python train.py --norm_place="pre" --rope_base=10000.0 --attn_scale=0.177 --bias="none" --parallel_block=false --init="orth" --init_std_up=0.0582 --optimizer="muon" --lr=0.0036 --weight_decay=0.063 --grad_clip=1.0 --warmup_steps=200 --seq_len=512 --steps=4642
Each number is 500 + 50 x the weight over its row's rms, rounded and kept within 0 to 999. Layers, rows and columns count from 0. Numbers have three digits each. The size before them is the row's rms in percent of the matrix's.

# down: layer 7 MLP down (transposed), 128x64, rms 0.142, rows 32-98, columns 0-63
# gate: layer 7 MLP gate, 128x64, rms 0.16, rows 33-99, columns 0-63
# up: layer 7 MLP up, 128x64, rms 0.157, rows 33-98, columns 0-63
down32 093:573490499547449418557502470518451464420546533483518429616500424544502466520577464442529497437467493468487525546558451494476455511516518435433514460421583520544393553480575426542520565585540509
gate33 091:500414563485511538470572513595482521451562451513519449427473501470510505447562508443540470525476585524569449638478600442519532566412482544503527538485405489501448438504500466469393518526519540
up33 084:467484446548469512541479445520485578501558626451477559548527457450541445465503551448537561491418494450579423468582492454459444514405476450492496497533456503531445532475369460603497538550496521
down33 094:474481426555516469535381611460485475494470568516488414556530621500568486502507545517473490462482386487423526486502534498540517420500461457491487533488492454625531597476568523446531496476496568
gate34 113:505461472535510565587512522547533455544517522567491495593473482479409434479504479493440633473541572465485485595488491369493499580490543478556506526531497547512498471424497425538498506533591607
up34 100:410461432517481541570594562439533434573495418448465478456457533435472575500519388445501501568461442538564460561456537470531514445548582439501511508548521563515460505543531474454490559517589531
down34 095:515472452431434579522554442497486490415471420519485464401475471369588496579417501483530476534466520560598553538463511465485547502565466459509461515485565475514540570487544573513459558410515484
gate35 093:554555570506465498557507478460492542549410538606471574467502473476558446393469570553534535469452567456495541535459447372466529505491461482517508548536436476443470473558567555523453419511550580
up35 093:523587483491502475550478600500533466489450472548525509457482523540442483427601560518525538415492478557517620580484584463447547481514479431574554441600498468524500514511522564587464588542520461
down35 097:451534494514523522505542473515576523452497445490527582500396531542557394535567492431547512470510466528560497445548550568455522480651544453487526507461529454440491404475485453491439441592557439
gate36 100:507430460451487470492528611530551462534560447501468544524528534474543549445569528526442453384535552561578493462430447458587523550503518415549482461515474475535532485443582513420440490429482596
up36 124:441488436443588577450458553542543559556486495410413518491451518495431533450519529550555492516505482486536526539431522461629520605376469399474472491453566470477535446531530497509509463472508486
down36 111:477522469413490496488528432460550461530422442469506501456483611483535479561429521545444552530607526519493456436446579445505435624426564547499449563517453431481567463498481527443483463488568485
gate37 087:504570446474436483461547479640515506482449405512546452478555473489460422520477523509594472430470462485369436470512443507459525538451537509441443471423514611495562464502481537538511506447557455
up37 104:615517424512458396453487420512561453486544451522586587473567498523411591483450538429420512526533526534448477567509447499514455448473452573417509482516487577502463490486551488560502500464532441
down37 102:495557527490507493499462380498524507438440470492610575576449468454509556502418413518451434505505533560464483494577459561439493524504485542452539397580518494464455441406582493561444475530483522
gate38 092:537489357553484474508484483523474480576491558566525440421503474511494465566481468509543554518499594467585562551432446490553503566560522410537476549488483531504581480539510476621537440471563429
up38 098:509522422427409460507507526447564521504492432523557501485568490565573446514519404430530529553572504461536424538424395507592427467502516438556453553495462492498539512518460422594516534501444526
down38 079:449423464474427463482516438522532522531553483520485501570468510437525475487476547502541477495473477497492437551379640404534545405401541554508501532495502514449581513481477498518451487422602582
gate39 087:540439586498451531589394391471538471558547446495534432489445510460543454498493485416585578470461532470579508487463579421532469568557490574508455520462459496464490582457464417490484470507477503
up39 090:394555481559486566478476565445505538402475410509507425415437497539475570508573457434508477563462430519519524541511557448438551451551492465460506590489553487409461577482477411476522519536515522
down39 093:496479519545500480476444498565497485544631522501477586489516531479492439513481483504432546543477508551414457470474580503566390539423658517448564455542480478457529415524563439525470434490469504
gate40 086:468478468531511524443433540550580519534500465492552542518475515636560483462450423541515475390539588436397541447524449504475539458482567491475537492547558493498546577471564438476466459456603534
up40 098:434486479460543508511520374544449467483488504549437572432531451509470595484503507474475448567512505528578509538561431496454521424575521571607498554362565507472442528527549471450465544513456486
down40 090:592498389583478553468505641447521453506576528551459442462510492525426492444473433523565467533399506486520490549568507506553571416534485452437456569505480527607495479518508518546507506536506523
gate41 090:527490570555543520353558492463506400573437424526468568515460483535507482531455569536450517453507541488468442516459412509451502578537549429533468565486431525603472556425445494527538487478492454
up41 100:456486494537501530505406569476490434454398487526498510462401540464421537515553523562543600398597528416495464466452537484539524483503525605480477506502534499386575473487523516474505482435435545
down41 096:425502531556535525430561578504506559486574500485429476487551508507483498496502529442401547449439421527451493481534457424515597558476469431441416525473495433477477406499582492559532385479439490
gate42 127:497386485492458499625481509566519539519575524504407476437462518476574512531461420494513409606463501487550474597444552534547544527479545450552525515474449411496430565530472546481436483476538473
up42 113:533594436427462478465470475531553553460506512473505607467553511576563555448514439507494524487459472646479468519528503625579543470540539509517483494504450482499519483548463583563419492530395489
down42 104:352455388463515505474448543533488487473476566533557549541482413522507477420512471558510432435543450515483516497580533490543502445443467425548491493558449500490470503578526453498410367522491521
gate43 090:442595541468574456507511525558431483564517556584564439466509526437500509544507497603450486477620522493491528592446497484606525554441544376454523478542532467488568530536480498530492489426492495
up43 090:446440508579506486435566496528515574544467439629535516486570472409553453527524504497542552485543428506494529472462485491536555620518537471490509417451550464525508482410498440573470416411541546
down43 099:371418505544483499402498526476525580471483510475448550547485579586500550442539515428427484454562515583435506482504544488474478568573507547489509459485532520394467500438495465503467574404489570
gate44 109:508551489541474539484559596479476562502532392538421493383451472398545485554545482472438543452560453516539566534584551467443400437528488492475525564519482453476443513500454519501458572419535496
up44 093:498596500516502558464519442503547563412486411432449528442464468504526407542485473512501449511490473477454398523472476428522501410433560522469502518478448407482599597504451606484491489525528429
down44 111:542438563541548460583381514483423466557588465467473430489484558539458523476528506538592447495492492519459505520397592447555518502506469646531532497529561523494521526498546512520461558492598496
gate45 093:508581531467443520516464484457654440396489530466577548571464508479531516491489467493455521506492569568564536407537514525436419452537495534481580512537554507560410485502520508534538506446506385
up45 086:631553513532569609524523584492609477523515471532506497512547480473562403491584491550486444447541530523460443498467551409520496521537557482538490525518523589478509530546431547490429428422523456
down45 086:331539531488459376480476468455569501484467548508565509524488570506486531512435484442437465508534578550583516466481400520439460492548451534443506511534518468523429459469576521561533478545561440
gate46 094:580478486512533561572498566445458462446463510512427504361435551438521458582488521538492513525476411545560467516524463574574524479538492579482525574579474476570484497540542435554482399456518463
up46 095:423438607457532524557540554477483581396527491504494430510494445495480448575512388472541553480504506465531500468442440473501541471519492524527527470448556570541544430514533486448445356469499592
down46 095:532626577473469496511446541443541484561556449500525486430518534591493444470512517534508569430541498475597520565431547541526430529540484551518503461495519493561603366494444493532496564449441488
gate47 080:483562482498501470513443464526503433535425422496490485417475518482615569575470534507418406446417480525531565476488444548449466601496490411408535498506534541450463434550480476388512510517522506
up47 101:528552498507526471538535520525509542497555469452520603536531505487505399384519454528527576494412535536501447505572564528425415605556542567574415511417554479506542550480548517506547548485551452
down47 075:439442505450512455485442410510497452572420470468507549583466563493541505530465553446564544458549610534524459507442390482538444520458592475520555506531489473433511456604496554408513515519533558
gate48 117:537500502529477515507540502512504516524603354473431399524454543514452442540473524473527444483523549443516429455467445506495509579366503516446464504441548563554592524542538504416443573484485466
up48 097:483458591532543454546474490475496560492558556495561473365533428454521509505572533423524457445446480612575504516468541474506428397454509498512552499569432491501495474406453543439510551440552511
down48 111:566424559569498512389529555547483490511458585512474538542534428490549537499505525501539359487427525497450468485508491520421529519454459587481543483400443567407488428519494459519412514558489509
gate49 101:577516570536501595501462485554591508450481604515445474531507382390560480586528413505509556486557455504442519523470528523447511521480507522531484501524481393575564454485523463472560452506423462
up49 102:446463513504536466541480552547492511443513502417427504561476474513499557558610424492502493487478480428455428488509482458563529439553528514520598455577495468508335536461524614437524508444466473
down49 114:337517504453508444554644471523413469503481482454529480466534507628541466435487481487471451508531552492541481559493500515457519565565527452483529509502524529362435493501554550497492465445513465
gate50 085:551462511476454467523538506457409417606403486504528552512445474496449599513567532457476518532370552598445556537441522547506521567469468531497458502589455512513450476449522577509485453517437463
up50 103:445524465449439487393512472503511563454533554534550499466451437503545396607557537460591508432500500489570401501494538465582518533525419571508516536530469531523485464519461605551467412536508533
down50 077:463502501581520466599580464480508620422504490500497475480560492525481511537547475559495555489411442420445506466519504581484538484536429495494550510431468551526540436463529559632497446551537397
gate51 098:499457494463488563443567507566474505515511452509408470493458459468578503514494516573390569458548520568493456524554486421454549473530553508476471511449544551524618477526477385473533525417622545
up51 100:434466489532490471510493580475515429510539491537445458439526508396473548626532398499460493473485487448440472443585532458498475557571431484502489551547509525514493593523473608442500425568591484
down51 099:596500533528591532522546453526533478519592455539445491474553527511481499475558568448549359548477452515545483485396564496496542461485592398485480458524565476562523473599532507417473471459515503
gate52 090:555484472473486487467519536503461544575609544566545584546456589566496499431464420519459515591440542553609511467483528471551488504458548489500491511466521430496534620626503516512464546539551493
up52 093:517457495462460481480462546486515441656484537531554468453458497526543605438419537500480484592430480416645514504461538526554501510529389481467513529543479499460483484566480539509418484547535521
down52 098:486496590421458502410583481488537512562512566475488474479488573454522432474482462519408469464606481518516498487430494468431465665413502585462467529491517460470520596514545446499481497490541524
gate53 093:478390470522425543493508453580478366562419485580513470555475515491534493506547534554519456453469488508499454594441521483502578548507597437544527542400468507509564604541506492574483518493521516
up53 092:412510437596490456551557559596577513448441498515534422501459463525515514487559439470541440524502522534459574573512495582432558512581579481483503546447491534495455455480608495555525519434587504
down53 104:366509513509484465428512553449451492485504502464554616422492537464492502393406515567491510481449485483533503493517520425443513509541404603488556479600596567482481445458565471508516515498488474
gate54 110:462536456455526583539404431576581501533443464526435492442493464478492476365525478516598450546529562510511552558482529513526432481542471486474474570469569436455472500484492597439476493505563402
up54 099:498465492518575515471515554475419408516363451503450502469451537504473593546419550511490605471460476425538565587552522578483494539544521566530456476496445607452480521468549485504536494567458509
down54 094:576538517535557549605416497514546469574380518543475532512601495515444556516541543527515527486447454442447468467544498560529537462514547490527375551426459506491543574499436499553465538600514501
gate55 089:648466419529419478520506552486406510456503515536503530527459522435523455492446515512514548558564478464541533474423545468501512397571426402470535553513561506578480549577464516531549558486566463
up55 099:458505433447479549434500493481404429550469494416574561436465500549546508577501539489600568496431556510504431541537489506480568480511496413527475537578492508611456434462532532564558531581490542
down55 105:357484479480497576523447411576501527541451472482499445472452479502559448507455515522361514519483527550447498459526432528511525521415525593479522556555466554514559425393507507534485465525508584
gate56 063:409517456562491503425433462551555584499449437414463462447501485560517507521601482536481476547482461456562469448601500491467547466469411464647498497422431531526469534468490509494544447455545492
up56 076:544510514475433488508504497402516528575528415454493552577525479548599454491466578552535539467498469545439673502552441471490477475477591595466513604541480482475499458489518521518489549557517539
down56 081:406520592495555460504462521523538517567468587523493504528532503482328505536529503459482518516466534462514413504498536555527542529475387456558470512450556461543415456538531429577518533420444456
gate57 095:569401466516474490577457496484549504425485453469450495511474471503542504518456508589548436519504456447482505556497475584524469489444485709555493468508491542554553543526536541478604434486484453
up57 092:461523514418504523481530544415609472404512492518577548429483564507461490493514506570535550499428498471556508520593392468503531497475578519426431516475503599454405532513401491528504550538509448
down57 099:467533544423537525468531467551488528403521520434566519498473455502475533495466531554540444522483519545499509553502384452529497438418520431533441453575417431436471528602575535432563492403436499
gate58 088:429489475382469468618476490422490512540554564471493374497498498494528498585482429481653435514467565588530526521566532471476508444492501449499497518470505483558439440520575531533496506522470533
up58 094:428475544419455503410596385516564529571446486378451542528465520481496548475558592549485499490506474426424405524516458517513529454500519491539487389534452478514562577509449470513517512473514501
down58 104:625500437519513526514409537471505446505550492465553471496426512466557503495520485516587464529359480408539454509619482527508513428560457386533520526496503523516554455469510454445551464553431477
gate59 093:452483585525558474523621557499520390457488431584419478447444568550522544513549539453526508544543457513425493587525491516412562491508435518535473584450513487526539495543459532438495491543492603
up59 074:552530484570455576546433576486538464541543491467479529429530405454522499430561497532590595436479522449545452484563561448529519602442551495537539498464462515426534509573438503444481493607466497
down59 099:488506501577582625540532488538495466564541492514428492405575502506531489467585517542540457422472508496456461559510521486483449565460543471531452559430449518541536527522421635413471572543483517
gate60 117:563477538460457514477541515537460483538433430486482499437615492472505467426495538536537582482555439506444438542447529411578570541449569575501432476561504463488514525592452445544516403445473567
up60 113:523575550553511503435471501528512554483502513498561509581569420490586509543472526422488505531398472431520523385538479486498553461487474400504469549605613483510493480571512445523594505518428528
down60 107:577523505451518519414549531523490451524442483543424421466515386557463458474535541617551474508458510502490480538646556586472472574540495567562508507440500458514546491493456473510558466581509450
gate61 098:475458440512487456462400447549474501502541511471460508498438425507510557499513479528460591435520460476484423574473461549543534503524460499606482407602426440430512552605464563502490519568579550
up61 087:551477616591492480526591555550493449437581504427502513473485481483505463550510530544440511438470451491541397551478440452545425558591423539448448510505528484488548546579471493468570485527559575
down61 100:498514510457478444507506540477497442513462553528506534487519543498495486386592505488509439616491536455477552485484507433537522464388568434539519586495523532534515494606584537521510424485361417
gate62 096:475483554512506594485519497493564527545518492540526476448455516571480545522579400478495435506563525422403550501558487424489395530347475544503554467474538447534455491506442445544504492490409441
up62 098:508551467540417484469394420519422595454476440430464519518442507532570502510538481498540535551507454557535446510535546530496527433454568523414416505541524626405479456506426455535491490471528553
down62 097:589527491500475512486515506533502522537490456509447378460566426546452566467581488482495441633520497429485512446511558465501546460498497490516432535432455510580443518426547565463631519443452461
gate63 158:580485513487527540482588544541445473548444413530511463565481470573601521464663471479500510518561518551379507436536500481503491541490626496443553519472444512502479500566509459532463536512452474
up63 137:497526533460528521529465494475501535530473436544407439558601485466428457453534572485483430482519493515477424485561496516521601600511507521486515612402420542462466566480505568564495449493574412
down63 127:555513421417497519519503569461512454503534530502485519564458508535385498512457584525522399465444523439557521519567552490531600520430431532560512554496452405550513600454496550559463559565522472
gate64 090:433554454504542419505468481563450434550505485523397531533508420524500497508484573536535488466589525548492497474521508421486504514554531433571534511611479556559595626558478436472477462557552557
up64 107:492535508558493569538530511490583506498549507539572494482458499529436526493485559539536498525551522401471526573511465548409572433451648531508479455464356470486573512507517467502476552481458389
down64 100:494568540453470434518527487495476553500520492488393603533526414475527510440475458550517491592358446536557504505462576480560520452544405516523428554562567485489473512569423509551450508514529558
gate65 088:454366570472487439536470574462463501442511485516496496447482525508485515653478546591480370442486525482489514554472558528493561487457442504470446470598522501493467581474439544471574540539505505
up65 091:534540508486453519470501513514489435478467463548519452411477519509517523496570550491472526436551499627548398414539563472441534634397615447451529470470520549406481516498494489505547496557520521
down65 085:559548490555536441618554530483462524489555529464483522444567485500486435407474438487436413587478485461548500536552476500522514449544373511492424467505471620579458553530563541543472480511494455
gate66 087:495537498508426577460445556566447473503532518429460519487497510545438330429518526515482527505566524419539517553460474454476473474467435510509483532505459403496488453508482557512438630546590557
up66 095:574553529505520479468548524478536517501563538582576572530596437443475584492483508409560555586468530490486432547640502490516513544538559503450407496467559560495481568475458447513546506436500472
down66 097:601455484582553601501499458470512459484552512516441473440532472555479523546594474431548502469388467426493536539526536526523574478518457342486457570428511540492516560490543553496502540502531558
gate67 133:536601588476456544543523474478416474594457481491486470481458439459491439389493462470496460528414452482500538514515545458465498415436565486510515554546467570495505630450506470454497444565462596
up67 108:504513352514487450462418587488609466505546547447472557500461517472628550591517545459526479501493549490487475510448442529505487516535473492451477459471605403502512433525506544498524612496528482
down67 135:427392551501549516458512539476482473452472472515449479491571425578488542556520512600560570466473510502463494526569386475564445560550463412560516463578444561534439476568522452522539556457508457
gate68 119:533414408477532450512460520471464490530488524484564559461434501471557460528505543464568552530489491481491530350438433523522492421512514460479524453573404502486562504450489539371463492615449482
up68 106:442498587544503544450435473450486480507550479585489490612526406494534468437512450427543472499514521501515523512564464478433531456517413373476443446600553628509504531567482467530532538503506492
down68 101:445429524511445467595488449474503458505533428541489496474489531537461514417454527563397517571459609470509482558459561514605504543495501537519470435473484510540482558476455467639474472519618464
gate69 092:526510466416581565492529544470585455461533543456467483449497438485456453489462589543490573482533456559540564441411419414498582562509508493507454425511470483543555515423378492465515487501566455
up69 092:562556411495555442458498519425594475536513524491459543526509557506405577422476495539488512408558519560464545536465492467507525493489501543399493517482549419515448408424387561458451563466510505
down69 100:489516496469542609413539455529552595514461439469446539450472558486422440631441489547463481484502457501532498455457430518457536575587517554564510412523450460467535537493513521512453517496567403
gate70 102:425584583521530475538540408541456541511449514583513531481515427466537532508524554493474480573503529428523472413484575415538601476451484465540506534458417509428533524528515504548396611471485533
up70 096:456417477597444521498537560581456364522485469560541489541556513494493483507479476506562465560468560571614490482468550543506501553592505507566450497514541586608542509529476527489503569554556467
down70 098:491546566503463495578503453526536496453473595457419479407441524470434543541597541528539600415498516518561566523517586546545480504491527539491550537471454505476487454426408465576462464439461581
gate71 090:466462485620524561489508490546486457413447452552374444477500533484501542552517568405567523477580470488546532492467548578402507546521478545471528540579449532526513508473466491431434388531523499
up71 095:446467479511468510465579470536460565492504449444494539443517551557473513495526460457528472430615448627442420442564546500499593505491506556509504547523531536537514534446451456435527609453386489
down71 082:501460453444595392431468528499419470590485502521474495567442485520539524558521570515475496366592601511468562568459504494552528543467570528562519491503484497471479504534503477636460474513488507
gate72 095:378510654499455517510550469523410415556486463598518542490562619441512456518554507585539485532456456553543492528469496537585487492466544450520460477464500492452534475499460510532455445504431469
up72 096:637609432430517592434459522501525494456484562550445456474475413496589562545567516436498540496531571469501458512515491545491495539513411587457519447566467469457460463478526475539566506512542445
down72 099:546476562590519510542453431527425528603507544573500479528623469546467499541497497507498563517436477474477511477549463388427487478479398457510514489457493523550453456503591603428493551510425466
gate73 116:482540527562429557488536495537499539551569462517499613404546468393503480500495510423470481465545468453543489530411559516585464503497512442548511529498501593436573526556451374555431509534517538
up73 122:570491552546530439514457540449493498415427570475433430480355448521481431507440550540521473535484421489471480499455484522487498536567433507416445501487462484581486488483422449449534428414478422
down73 107:455443499508473512585522586503471513484435476501453504604551499585531491516515465512424431517367522543459506417523463461459480393375520470498538433505551518493508473458591554595504467514511513
gate74 098:522509553479500485521539559571465470573586470606535575541463462449437461424528543448419534481524478476507419539417497390525474431465458522488519525548549529546506428490483579552495547400551559
up74 104:472390548448527438521514532522538472554435487501548434439517481535480536446483482514545481547489460376507496418530545495429482587500608519533467464500540604495588430483556509478452480549570597
down74 109:486477529516515486543494447545440530527447516532501428581537469510490463631507409510424497498500542549418474533419441555487393474428461510453496583456485481492481519472561411542514444368453512
gate75 124:556438551532525518451517507588517576533527383555504545542448472470520466487610473415534490484495467506490575436445480530447409456497531535460546439470578602497496399518507446451432519437533522
up75 099:439495428537545502518524562454497498523539506522478364534510559451531441504454548480447421406482535482579459556493469495431565562486406500589528609496494486556502505422570585499443451484533497
down75 096:605486630500517562467530471458480519460484561443513525527515434458436502474527537557510477435558467468412506437547524533400455512513495584443527453548416472512463498487528548443599576466443424
gate76 098:487562462557515446466489449505575436490504415465488575605530549420474427505543483556523504376550480491501492459504541465520478532504527443545415452482492480537581592558471528597474411571461519
up76 109:528589569497492553516461483496488502459509563522544519526381555468482527401567523487569525586534534522530406430539475495544527481472545381489570507399543458453492581516470571449585509523471498
down76 108:556467446494453481506531546447464468541489505563450547492559399522567480571489457444586508504494490503416612495513521502460423482564496498510465517547479484562596492569467419335530489493461453
gate77 104:567584553528493508556422497515474493507436428559459528415506571497497468420486420496559539450444487506446564519443420553507601630554573540497502471476463513440448471570495470541447527523441504
up77 109:474531497445527545444414505532481470516477554544518475540575449557461527502484583544389448537569528412489492552525546485400424516415405467488542519556519485485487547406511605425518506544515556
down77 086:560420531506452491568466614492455547555487419510509536520478458528511518467506409502480507566373598516483569534473402522460545587528514559509533521411474465563526520515565466549523534529562430
gate78 099:457502525488471452467526498515454444517550523556593494501525498403354418488503462461581551556508473492465386445556483441566542508490500567489510496587426430462514534522422503402519480453459472
up78 100:470493514508540427475458530406542502532446498463482505476484576526333440468468524540570493472496333505480451454538501449426547402524543508476451513478515545476448470481525513515455474418564460
down78 105:444447452571525546455520552547500539477467495524456446565496470583513577551460580495425477489451502463510495529517504613582420478390549556528511471542551589488535535493465520567407488562589529
gate79 087:599476554484520522400383490514466472465520485489506579502378447552497455563494499515419500482503619608549567533524562503521519521419516563465507444482563538452508506487473533482538464485543414
up79 101:418540506561625485543609466542415434459459611541548515463411481505440501490514517453496497529423491470503536419397486481486546579507561460530515515558580509513507576537538500475456495517538446
down79 073:552584466553481519571588531478502520463514529563482474442577480502409443547587459522581503508429384410430518443469513533490522410501433472512423542424447541557415551490497517507499517491515476
gate80 087:472463571519520514512441448473584604557444389526438472422547512593481600485402502558551445463523533516476624504442524472471553483523509444532506514461507456553509566533539506517496494478415546
up80 093:440523404517496559442482582573595525565549541525514529501411481529468479565431577558452475420626487532511430587516478469490529511572524508476565485509533501462609531513485448494532501544496567
down80 081:538546597482546519534471514464547453524581520498472403486533535481449463497612480478527532544362471450466458428499525583586559487428485430598480529478485553510507452439454495521512556578476457
gate81 090:413465478474460523485481560488546530425562431507566467525438495475463475532508479454482459435624422436463408496539500465609447548454531462452437472369511603537528487486465483512486458521453523
up81 088:535425551406489482483415541521502604494475480437585547404468441534497486467529444465485371516536437537530548465435503494538457526508489459510546567564420485543496416539469453423447510524431537
down81 097:421521527566449520429565529561494439512440534550468454507605524459531527546506559547493545479402528537444531478551623500455462454500508584536518475480627545463464595463487456545511559529543527
gate82 081:472499486456566445417592587584537544557485450536508497564510477569522471500546542449586539462436530580489534435488572477513534583428574567553525526569429474437463519523480519488497389484524485
up82 080:510532579476476481467524522541511550532454551448561562541484499339444472544523567459579516555385543470513512530475539467583558420538560551545545479490525452477434538473421516494520441459505584
down82 084:450566495565424577479541562422475525413483539581531468544524552490395524467426513509530536474482537485494541529503458470540522487543433488386507527552558446470429549599455404543449531446553498
gate83 080:508479469515505541573478528498310500496601456524489457557486444544496403597513534547509557472548465469524491498456549475488558553467479458448488488487543496528517537506475521437395397404470486
up83 103:449552585465539454493490536538536507486465474432563502542421539485509569475456474418415494472507583538492517491533344601485463462596497524409534561526522515445510425563512471514546500431460527
down83 131:472548486507512468438496542479589570544421516515515532493483582566460553442503423448511598428467445499545558476568565562446420421523437486477562436554503457538484459465541482551618521563504510
gate84 074:511543475394488525508562549537572507466497508578417480454498478475465467491475514373533518453514554496339454522577524461544503512491505496452587454437540614470569537538531486469482509507409498
up84 087:494538522468439497497449477525495525409516408528571432500455554461489588404473520431448482553419552491424452491506407520456471440563484613446564505456510594454471446567536547505536508538496461
down84 096:437526465432449451446522549499539487505451506530551576550523521471422500469465365476457445521585479561647598517531547539513450532538452539448530508554548488512431536479581455560527533490551499
gate85 109:526529554479526519491483488560463499451513482496552481595493496600430413401552558545585515462544458438611469555506579427514403536429473460518527477495526537530484425522480483450575449518552430
up85 093:504483463528479419501563573543393565537494508538419523451509539427494538543481569470521536549451569583393561553483480603505427529502557563548497476515537473472403611483443544504495514505479482
down85 104:679537410478480439573462523435441541501609413484542499473460508519492458473524565516475562541421462454478516459489459376555540490521496470526580499504488485514556480525434534509573516518479496
gate86 092:493484461490575518544541528404477513437547528461513460517489570563461524495444537521417485569577496597558503589571540434626531553384501440478472480505490487461591488532515488507507497592467548
up86 094:450494493511499520446547402498510535419443502424611498489469462569530437433469501554576410421513482513429579456465412527499548471524480481566567471535468572495469506539398560464490424441501511
down86 105:548524568460560536522486530508514479482396591467453356471456487474482452505522460503615534436405504446506516543455414544474559485548492481500439490496401536556504531447503439422535436499517560
gate87 109:597471546424534516419643455480458470552441552513502529399527468425534484568564414593495437515559511487463596461513534499459490555469527570511479461496525499482561535519473550475501586486538522
up87 105:579562500451512487496476471471606480489535436471515449513456461454591515579576415486481566507501471439481457412484519488410424507493542450455583445414472434427510503428483494398502552538529464
down87 108:543465450460498542480448414542522483512535510552603427437500510424486479578468497469453678489480479486539400517494548490464564470465514477610517495534446510563538452447521448487473460468518587
gate88 114:558464512524501537455561537491555486520441566557516405484509445525465586505531469527453482505549470511532582542499511453485536481530410476534504555491398517515417471521513475570414686429523477
up88 093:438451449551511564507536576517582533455517558390460547473492542482533481435506525603505590475423462575492455463509530600497566552512566401508538484475601525453503435508558468494521439528485529
down88 094:502492572483543509541425523545526518466551486452551493526465578574523551436519551479448552474536644534446534459466401529429530576562577527467475450451448533521480495356453471515496493512489439
gate89 103:512535535569535459588587445561469547475477451495433418475586510521548540466530553445457480472582483512505536535510518483450445437505542570582462584513381505533588438463510551495405485474526551
up89 090:606492514467405475487410495564530520430471508495478594539571438549416535410488468583543462522522466541548524458554412483503484582452430497482524519501500525400489535451516452537457566562449554
down89 101:649576512464574473535556566479457510483522502469481525531512558535492503493554556537468457509479554438479574481511502477491515573482544448405529550422477529481516437401585559537593530515431408
gate90 123:555542494408476505443473491491523552515508464494433455430558514584499489537545517385472601500494422529569475535494471470564476563409603490562533540532444480517497496527388458541496515460383511
up90 099:532410509564445491493441478496531464397570524486421512564475524481533474497445602569512464471444534372563513531512531514489527581594409479525513470457464616521518498471496571521584486465513524
down90 109:481385421518493488460464556586526461471489452453450535539495515486564517548500557459414560635354480476482473472499527513576549457482562430513492452453465525481530488416529499497521401459496492
gate91 104:460596518490589499441474512428540493512513505464506469519526492511454444482463565537473578474590466615514407539572495455540484528472546558442406462530489469582575553492433545412441560546465532
up91 103:584400554501471536476508513484506514545547510472456447462505515490509479477489425549480442532429526502475585422449423457495376619533576564547495509574537547604487558498443462497495516510501403
down91 104:506555491515618429546519601428512489518494465475439427488517570425474478521461510550549531458490592537480513540475421572500584572534432445461525467472502437506487426446468502436540622471494544
gate92 079:492474441508463504509501532488475640433533439509612485459430384511443494538471460419418421453469483557543534475439521540507416597513529512479594503438514501576478507474491486444519500482496575
up92 109:488467501487508488549493596392530507496411504430556567538512470534530472539487539413471386419568534524552511491407545468524539545489531515477500464457467532572507524640494567400484454530471534
down92 073:498549490568475536539513571474494539445578513558513461452518490533421430442531413480495485580440413414488481462567511507533487429596406476424473546402452537532433496499460529600497485531524460
gate93 090:523488460443507466535417544508446592428513486508467517509558578525617549502479533521501459461539484439567506578505605537471472546445580494531520470518394413437500443459528430536556486562573544
up93 105:568520509478503501383556543531638469400428487552504413476524500478510479455462552500530455659472533455529495544490425461435449481442604441486508492447486498515494523521485477556461531485537535
down93 082:593530471573510526478480532450529468480546515554462452494500421468480489424496445515584542583455415369531524483575468493491506403544465411496563561391502568528472493566486473567525526525471539
gate94 134:565508542538519511534503456598496521532506505491466411498538434517529492464522456571475527445566447541506450562531535563487527578499483407553374594537538385503414492589474515479510464419548467
up94 106:492452497528450511502459535515527420503376466422501528418495473527566486475498430512514450567498453556520438495576494564466596517494641570522475504388545527465534445442440451547503487467516430
down94 126:459529430506592502477555486540499505466476536543545486547455476565409534445487416525474469479563547496499480565479513585549427478561426418561472523612431449491445417541419413556504459468509481
gate95 077:512436449526481499520454467478532433442471468495473428523487581448597408536428493498507491475530568441465453482412604448428472498484642499514504509456488494582458449534545432477473529419424495
up95 084:498432500519599494534542660551595470469522497500532545494559465570404505462460425450518493549532501492612496531569452531457482557588491470510449493440538534463540497425412510501513465550508482
down95 078:607600461451392529444493506485505502479479444468554467442528442456483468489452514516517495612462427444421502581434512485376553459552510524492478523450433543539508458547508524552497492508460392
gate96 102:554517539521535569616443510479577406519503516555486510536481416502444461438549558556411529484513537501419498428574492480506538509496527421516574529522483498402443480549448515529380426474490451
up96 106:508547529514495459472484561480414585398482522467513447579567532479496460465445584410461561605480529498502478487454500452547485526423476474563406529555499521517487541475608569523597520569526456
down96 116:480495422569560449514558480493577536429541543532519538482572469499450524533460475352460550462486536553589506493522447546438502452447526520465499590438540423476441534539490485492495400490383511
gate97 091:538470545541444518458475502608400492577561420575512472526496446546551478446521498499457428472531483510470541476413571601559496497546474479576503486454423514576579536554409500529496424464556507
up97 089:545516407448544608512501503495543474548404556537520544400548485561496460459506567552543453529451550523509505524504464477524444575608481450553490478507515505475573550511587419431421545438523567
down97 101:564426479549483532500486478492486492523497564644574577473476516522514513456489483545506495479398458483550488512445469483568594550474511509457415572414435538549558491547498542589401441437456522
gate98 116:505531526497449532446512472597549557541501518443466554487462592474546578495552500488597472491478398487441456480508506588574548541486585478515484412429447462471555549533478557489610456453413504
up98 098:502496566613545466428444486576494535453585557514428563446405452594521595484533499368423475538483431517436461432552511501451532503487501450507509466468492482439485517455527510549491545534461537
down98 103:419587504444500469444519529395528510513474462482467499421545451443486437516487586509529634501505516619551540473503546481517488562602513528491466486549561397515518496487464547462542578426547505
gate99 130:392516564489603546495509526486551503549479490495455493489570500485507434449520559495520518396539500544526486475458498399605565597450499472486433550515434516409509553521437499465391500447551563